Each number is 50 + 10 x the weight over its row's rms, rounded and kept within 0 to 99. Layers, rows and columns count from 0. The size before them is the row's rms in percent of the matrix's.

# q: layer 2 attention query, 320x640, rms 0.0475, rows 0-24, columns 0-63
# k: layer 2 attention key, 320x640, rms 0.0462, rows 0-23, columns 0-63
q0 118:37 35 42 57 55 49 45 56 56 61 48 43 44 54 49 54 67 66 31 49 24 46 67 25 48 41 51 51 58 43 57 46 60 42 32 60 51 64 37 57 57 63 65 45 41 62 44 29 45 55 51 39 44 44 40 43 49 60 42 24 39 42 51 59
k0 110:52 56 53 55 45 60 41 48 60 37 38 48 64 52 58 50 48 46 64 72 60 66 57 61 62 51 55 47 44 43 47 67 45 69 46 55 28 58 67 44 44 38 38 65 33 47 51 62 64 46 48 52 51 43 66 48 51 43 77 52 38 51 38 64
q1 122:34 64 56 55 42 36 56 32 49 49 36 51 47 38 41 50 42 52 45 71 39 58 47 47 61 61 59 54 36 50 52 53 41 47 46 44 40 57 56 45 52 47 39 51 49 73 40 45 66 43 56 66 53 30 51 50 66 28 57 48 65 48 55 61
k1 111:47 55 42 66 58 43 48 45 39 38 48 32 50 51 45 67 53 53 44 55 73 34 59 34 58 48 41 43 55 63 52 37 49 60 51 51 45 58 54 56 42 50 60 38 47 50 42 57 64 57 27 68 27 45 46 45 39 55 43 58 56 48 42 53
q2 113:78 53 59 52 44 55 31 51 55 57 46 45 46 53 50 66 40 61 52 39 45 54 53 44 53 51 42 34 62 47 60 53 62 43 51 49 58 42 38 47 40 64 45 64 56 47 53 40 65 30 49 31 56 58 53 48 53 50 46 44 57 51 53 68
k2 111:39 54 51 44 30 36 40 31 41 64 49 46 47 58 56 49 51 48 35 49 62 35 36 64 57 67 55 42 42 45 50 60 47 60 55 42 56 39 55 45 43 43 55 43 59 60 48 52 44 56 49 34 44 55 62 54 69 57 41 41 57 40 47 26
q3 113:34 37 65 37 45 41 53 47 26 64 61 38 66 25 46 40 66 55 62 61 48 60 57 41 46 52 51 56 60 54 34 42 57 49 49 47 71 34 42 56 60 47 66 37 47 54 39 51 46 71 55 74 60 53 52 55 40 49 59 45 41 53 60 70
k3 115:50 53 30 44 40 59 32 43 51 72 40 62 35 70 62 38 51 50 61 53 39 46 58 39 46 45 55 39 37 51 58 63 49 42 55 47 39 55 64 39 52 41 43 52 48 47 44 45 51 66 47 24 49 57 39 41 50 45 62 51 76 48 55 41
q4 117:44 37 52 50 57 52 43 40 48 59 82 58 54 60 55 21 42 52 43 59 49 30 55 57 68 51 66 53 43 43 48 47 57 42 22 48 55 53 45 75 39 46 40 55 52 50 33 37 51 32 27 38 52 53 57 47 51 54 55 51 50 48 64 52
k4 112:45 31 42 37 47 28 54 60 36 51 41 53 44 57 58 58 55 53 68 46 57 67 44 40 38 51 56 39 28 39 52 68 56 61 67 57 50 29 53 42 42 46 53 36 45 41 40 64 56 43 54 59 63 51 53 26 59 54 55 62 53 35 48 38
q5 113:48 48 63 55 51 60 67 35 69 41 49 45 56 41 46 50 54 49 62 64 46 59 63 39 64 49 24 33 47 42 56 45 61 46 53 49 52 60 61 45 53 44 44 55 71 56 54 66 44 52 71 58 47 42 54 54 54 53 53 57 56 58 37 48
k5 110:64 59 37 48 53 35 52 55 34 52 42 67 36 65 50 64 45 53 42 47 40 45 52 54 61 51 61 66 61 50 40 49 51 53 42 62 67 51 42 43 63 62 59 60 47 49 66 45 59 51 43 44 55 53 35 40 49 44 42 33 45 41 52 39
q6 112:50 46 42 55 56 43 51 50 42 56 44 53 70 50 35 44 33 49 55 50 46 58 38 46 49 68 64 57 46 38 44 36 36 46 62 53 53 51 58 67 49 43 54 52 39 51 60 58 63 48 32 57 56 60 50 53 45 68 49 57 55 60 46 71
k6 110:51 39 48 51 44 41 33 41 62 49 66 50 57 36 61 38 75 37 52 63 37 61 31 41 51 65 48 24 42 60 46 59 50 61 59 62 63 51 42 41 61 65 43 50 75 62 40 31 50 70 37 48 52 40 48 49 52 46 55 55 42 51 70 40
q7 119:47 46 62 63 51 51 49 74 76 54 32 57 60 59 43 39 45 43 55 48 49 45 51 59 59 74 47 40 49 52 60 50 54 54 45 52 45 51 49 49 49 35 44 30 52 44 58 56 50 40 45 64 36 53 28 53 49 29 47 56 55 65 33 52
k7 111:44 45 45 61 55 56 28 19 34 46 62 54 41 42 42 69 48 47 35 57 52 59 60 46 64 57 53 46 39 40 56 48 53 44 39 67 37 37 34 52 58 54 64 39 57 40 64 62 59 40 39 50 69 60 50 76 67 65 54 62 57 57 54 71
q8 114:54 49 38 51 55 61 65 48 56 50 52 62 55 55 42 52 42 58 47 61 52 55 66 52 78 59 41 55 48 45 49 46 51 47 46 42 65 64 19 56 50 54 44 52 45 46 36 54 62 46 49 57 50 40 49 40 51 46 51 54 57 42 44 55
k8 108:40 36 45 66 54 52 44 58 48 65 63 55 57 53 68 49 60 35 41 30 53 67 54 53 45 51 37 55 46 30 41 47 41 73 66 76 66 39 66 50 34 51 41 40 29 44 60 57 38 47 52 46 51 58 47 58 54 50 57 47 34 48 53 51
q9 115:61 52 51 56 43 56 56 35 52 61 39 65 60 71 57 59 52 50 43 56 48 47 60 68 42 61 65 53 45 57 70 51 29 60 44 45 53 53 61 69 59 53 37 54 48 60 50 51 58 39 59 43 36 71 51 43 57 54 54 44 56 50 40 57
k9 113:52 53 59 68 58 75 47 73 49 48 57 48 36 58 76 49 38 45 49 29 54 45 58 49 41 45 45 43 49 41 32 36 79 53 43 46 57 39 48 43 60 50 56 43 50 57 60 46 52 60 56 53 72 48 69 53 39 51 38 58 42 50 52 54
q10 108:42 57 28 48 32 49 59 52 61 56 61 39 49 47 43 48 44 61 37 69 45 63 44 56 42 61 30 32 74 46 55 45 46 67 34 46 54 47 48 59 53 47 49 43 53 49 40 67 64 56 57 61 45 47 40 37 51 38 46 58 39 61 56 54
k10 104:73 33 57 72 53 44 44 44 40 39 26 67 52 43 57 72 33 59 60 55 56 42 60 40 76 46 46 64 44 40 27 58 55 50 66 46 45 71 33 39 49 52 43 60 64 62 55 40 53 54 51 68 31 44 43 54 58 21 54 37 43 45 66 42
q11 106:42 46 54 50 56 41 44 42 49 31 53 55 59 60 67 48 64 41 56 55 59 38 35 52 66 57 47 38 50 62 43 37 48 55 63 48 47 56 54 62 61 56 55 43 49 51 56 60 43 30 64 50 49 73 48 47 55 39 42 38 65 50 22 64
k11 110:37 44 47 46 34 51 51 49 49 58 46 50 44 50 49 65 49 46 53 38 47 65 54 43 41 52 62 58 45 42 58 62 48 50 50 32 51 63 62 52 41 44 39 61 63 60 29 41 42 54 60 42 46 38 63 74 57 58 53 61 51 52 62 52
q12 119:79 30 54 53 53 43 49 60 77 42 66 57 32 55 55 46 44 63 52 66 65 60 43 53 30 36 53 51 41 57 44 60 55 61 49 55 34 53 41 58 47 48 65 54 31 57 47 58 42 53 59 64 40 61 34 44 52 49 45 47 57 56 54 41
k12 111:42 49 35 43 67 46 55 34 36 40 58 41 41 53 24 51 42 34 56 46 33 54 44 40 50 50 54 29 54 48 51 45 43 27 54 50 54 66 56 37 53 60 45 47 57 59 49 54 46 43 59 41 45 35 55 43 56 41 35 41 38 67 64 53
q13 116:59 60 63 72 52 52 39 50 54 39 19 52 51 62 45 65 61 77 26 58 85 52 51 50 39 57 47 58 50 37 51 41 46 57 49 61 41 55 58 55 50 72 52 44 46 57 53 51 49 50 52 77 49 46 47 54 59 46 59 49 49 41 32 44
k13 111:39 45 47 45 49 55 75 47 47 49 47 36 50 27 52 37 36 32 48 71 43 41 53 49 58 69 44 74 47 28 48 70 47 41 55 41 62 58 45 59 65 45 64 53 41 52 45 64 40 49 48 52 50 49 37 47 37 42 47 45 60 37 54 40
q14 113:49 57 43 48 42 44 54 55 42 41 73 37 43 38 38 59 46 59 48 48 54 65 54 36 61 61 46 68 71 41 37 33 39 52 50 54 57 71 60 32 50 49 58 52 47 49 45 50 62 31 58 45 68 55 65 40 57 45 50 47 39 39 65 63
k14 106:51 49 48 35 54 50 64 36 61 47 51 73 57 44 66 45 44 43 57 60 54 37 39 47 43 53 51 53 46 48 44 43 53 56 61 41 63 37 48 53 47 43 38 42 50 44 59 58 58 44 36 39 43 53 47 59 65 46 47 59 51 66 34 42
q15 117:31 55 47 76 50 53 54 55 39 55 50 48 49 25 45 60 38 34 49 44 45 46 65 51 46 64 46 54 55 66 50 42 53 42 51 54 59 26 51 53 47 55 45 30 47 39 65 58 42 53 46 50 63 44 63 57 34 49 58 52 41 42 29 59
k15 113:69 55 55 37 37 52 50 48 58 67 54 51 66 67 49 44 58 44 51 34 47 47 58 55 47 48 26 49 49 48 52 48 60 65 73 36 41 43 46 57 70 51 47 38 57 53 40 42 35 26 42 44 40 53 41 54 53 38 43 63 32 43 52 47
q16 120:56 42 49 49 57 64 22 64 40 53 56 47 48 46 54 51 56 52 49 43 58 58 56 59 44 36 40 39 54 59 38 40 58 50 40 65 44 39 51 35 36 39 41 49 54 37 41 57 58 53 50 53 48 59 50 51 45 61 57 62 55 52 42 42
k16 111:42 39 66 37 53 50 50 46 37 71 53 52 54 48 48 38 51 64 52 42 56 59 51 46 60 63 60 46 45 47 29 46 58 35 66 60 58 53 48 43 44 64 43 63 62 49 49 61 51 36 67 57 55 54 47 43 46 49 46 46 47 44 48 63
q17 115:50 45 47 40 46 32 50 54 47 35 55 43 39 46 46 44 44 55 44 51 37 42 39 48 50 38 56 39 51 43 56 62 47 32 41 46 32 57 41 55 64 48 58 55 42 48 39 47 56 52 50 34 46 48 53 57 43 41 58 49 52 37 52 40
k17 110:44 47 46 45 49 39 47 36 52 69 54 51 59 53 57 55 38 41 49 56 54 42 58 32 40 65 64 47 53 39 46 52 51 33 44 51 60 34 41 65 43 46 59 51 49 55 45 44 32 44 73 69 51 53 41 40 55 53 60 50 43 62 60 50
q18 118:55 47 50 60 39 41 66 34 48 45 33 46 45 59 58 60 39 56 40 58 51 46 51 59 52 58 56 59 62 56 52 41 63 53 36 62 37 46 52 44 55 63 53 47 32 72 56 38 51 47 67 39 41 42 42 64 64 30 49 63 62 33 59 57
k18 111:43 61 57 48 60 37 34 56 54 57 67 38 48 49 42 46 59 44 35 52 38 47 58 39 55 45 52 50 56 45 52 41 51 57 44 45 40 56 50 69 42 28 39 43 32 56 55 34 49 64 63 51 55 50 39 32 58 51 53 25 52 51 38 61
q19 111:49 45 52 59 46 37 60 40 38 53 59 47 53 54 58 47 51 55 41 71 40 50 33 39 37 65 50 65 48 40 56 59 36 32 56 49 39 55 51 65 41 48 57 44 58 69 46 47 47 51 46 33 67 30 51 45 46 55 52 68 66 45 66 49
k19 113:50 45 48 44 50 41 61 53 53 43 64 53 45 22 50 55 37 54 63 54 60 50 56 45 52 58 58 29 45 45 41 41 67 58 56 56 41 44 47 43 39 44 60 49 42 53 55 50 60 41 35 54 42 62 56 53 64 66 55 35 42 71 58 60
q20 115:64 45 28 46 47 56 63 40 53 63 54 58 40 40 49 32 64 38 52 61 44 36 70 49 61 61 33 48 33 38 38 49 59 46 68 46 57 60 41 46 61 57 36 43 45 51 48 62 54 53 55 51 59 53 39 57 55 67 39 47 79 56 58 49
k20 113:37 53 63 56 42 45 57 51 44 45 45 54 50 39 37 70 45 68 57 39 50 51 42 64 48 49 49 39 59 47 50 47 51 56 50 57 55 56 41 41 25 55 39 51 62 46 65 54 44 46 34 68 37 47 73 55 48 62 66 42 51 57 52 57
q21 114:52 55 55 48 38 77 49 48 37 59 43 57 48 48 45 58 58 48 44 37 45 48 41 38 46 48 47 48 36 44 39 64 36 58 33 57 43 42 51 53 59 64 40 42 37 70 51 47 53 38 30 50 67 61 47 35 71 37 54 61 44 69 59 52
k21 107:41 36 60 47 59 40 48 55 45 37 55 52 58 57 53 38 57 41 44 61 41 50 44 62 44 42 45 27 40 42 48 46 57 52 73 57 40 64 52 62 37 47 39 40 48 56 55 53 54 38 43 64 29 47 51 60 44 56 57 40 51 38 35 30
q22 110:42 54 44 64 62 54 47 46 48 51 65 46 24 50 49 46 42 46 47 58 58 37 55 51 59 62 36 45 34 53 59 47 44 32 48 55 63 44 36 68 51 56 64 45 37 53 44 46 32 50 49 67 63 40 53 30 45 38 52 48 49 62 64 64
k22 113:60 58 54 35 52 45 55 57 46 54 44 49 42 54 49 60 62 36 52 62 48 44 65 50 58 49 70 54 51 47 48 32 48 63 50 44 36 64 46 51 41 41 52 47 56 58 49 50 54 41 48 56 49 54 26 76 63 53 59 49 48 40 45 49
q23 113:53 54 58 54 27 46 48 35 44 59 35 37 47 51 68 54 38 36 46 46 53 66 67 44 34 36 54 45 59 60 65 36 66 51 58 57 54 51 63 72 48 65 40 43 51 47 32 50 28 37 63 60 57 32 53 44 42 51 66 30 57 49 46 52
k23 114:40 36 42 55 50 55 51 49 49 41 46 48 44 63 32 47 32 68 60 39 40 38 47 43 71 62 49 58 48 41 56 60 34 42 43 29 59 56 54 38 44 30 41 63 59 55 60 45 38 47 50 34 44 28 49 58 70 50 38 63 42 52 50 45
q24 114:36 55 56 56 44 24 53 31 55 42 43 40 39 65 55 45 56 75 51 47 53 57 45 44 78 53 59 39 63 56 52 47 46 58 53 42 51 62 35 66 52 77 42 53 53 46 47 52 68 20 59 49 58 62 57 49 48 48 39 37 46 49 44 48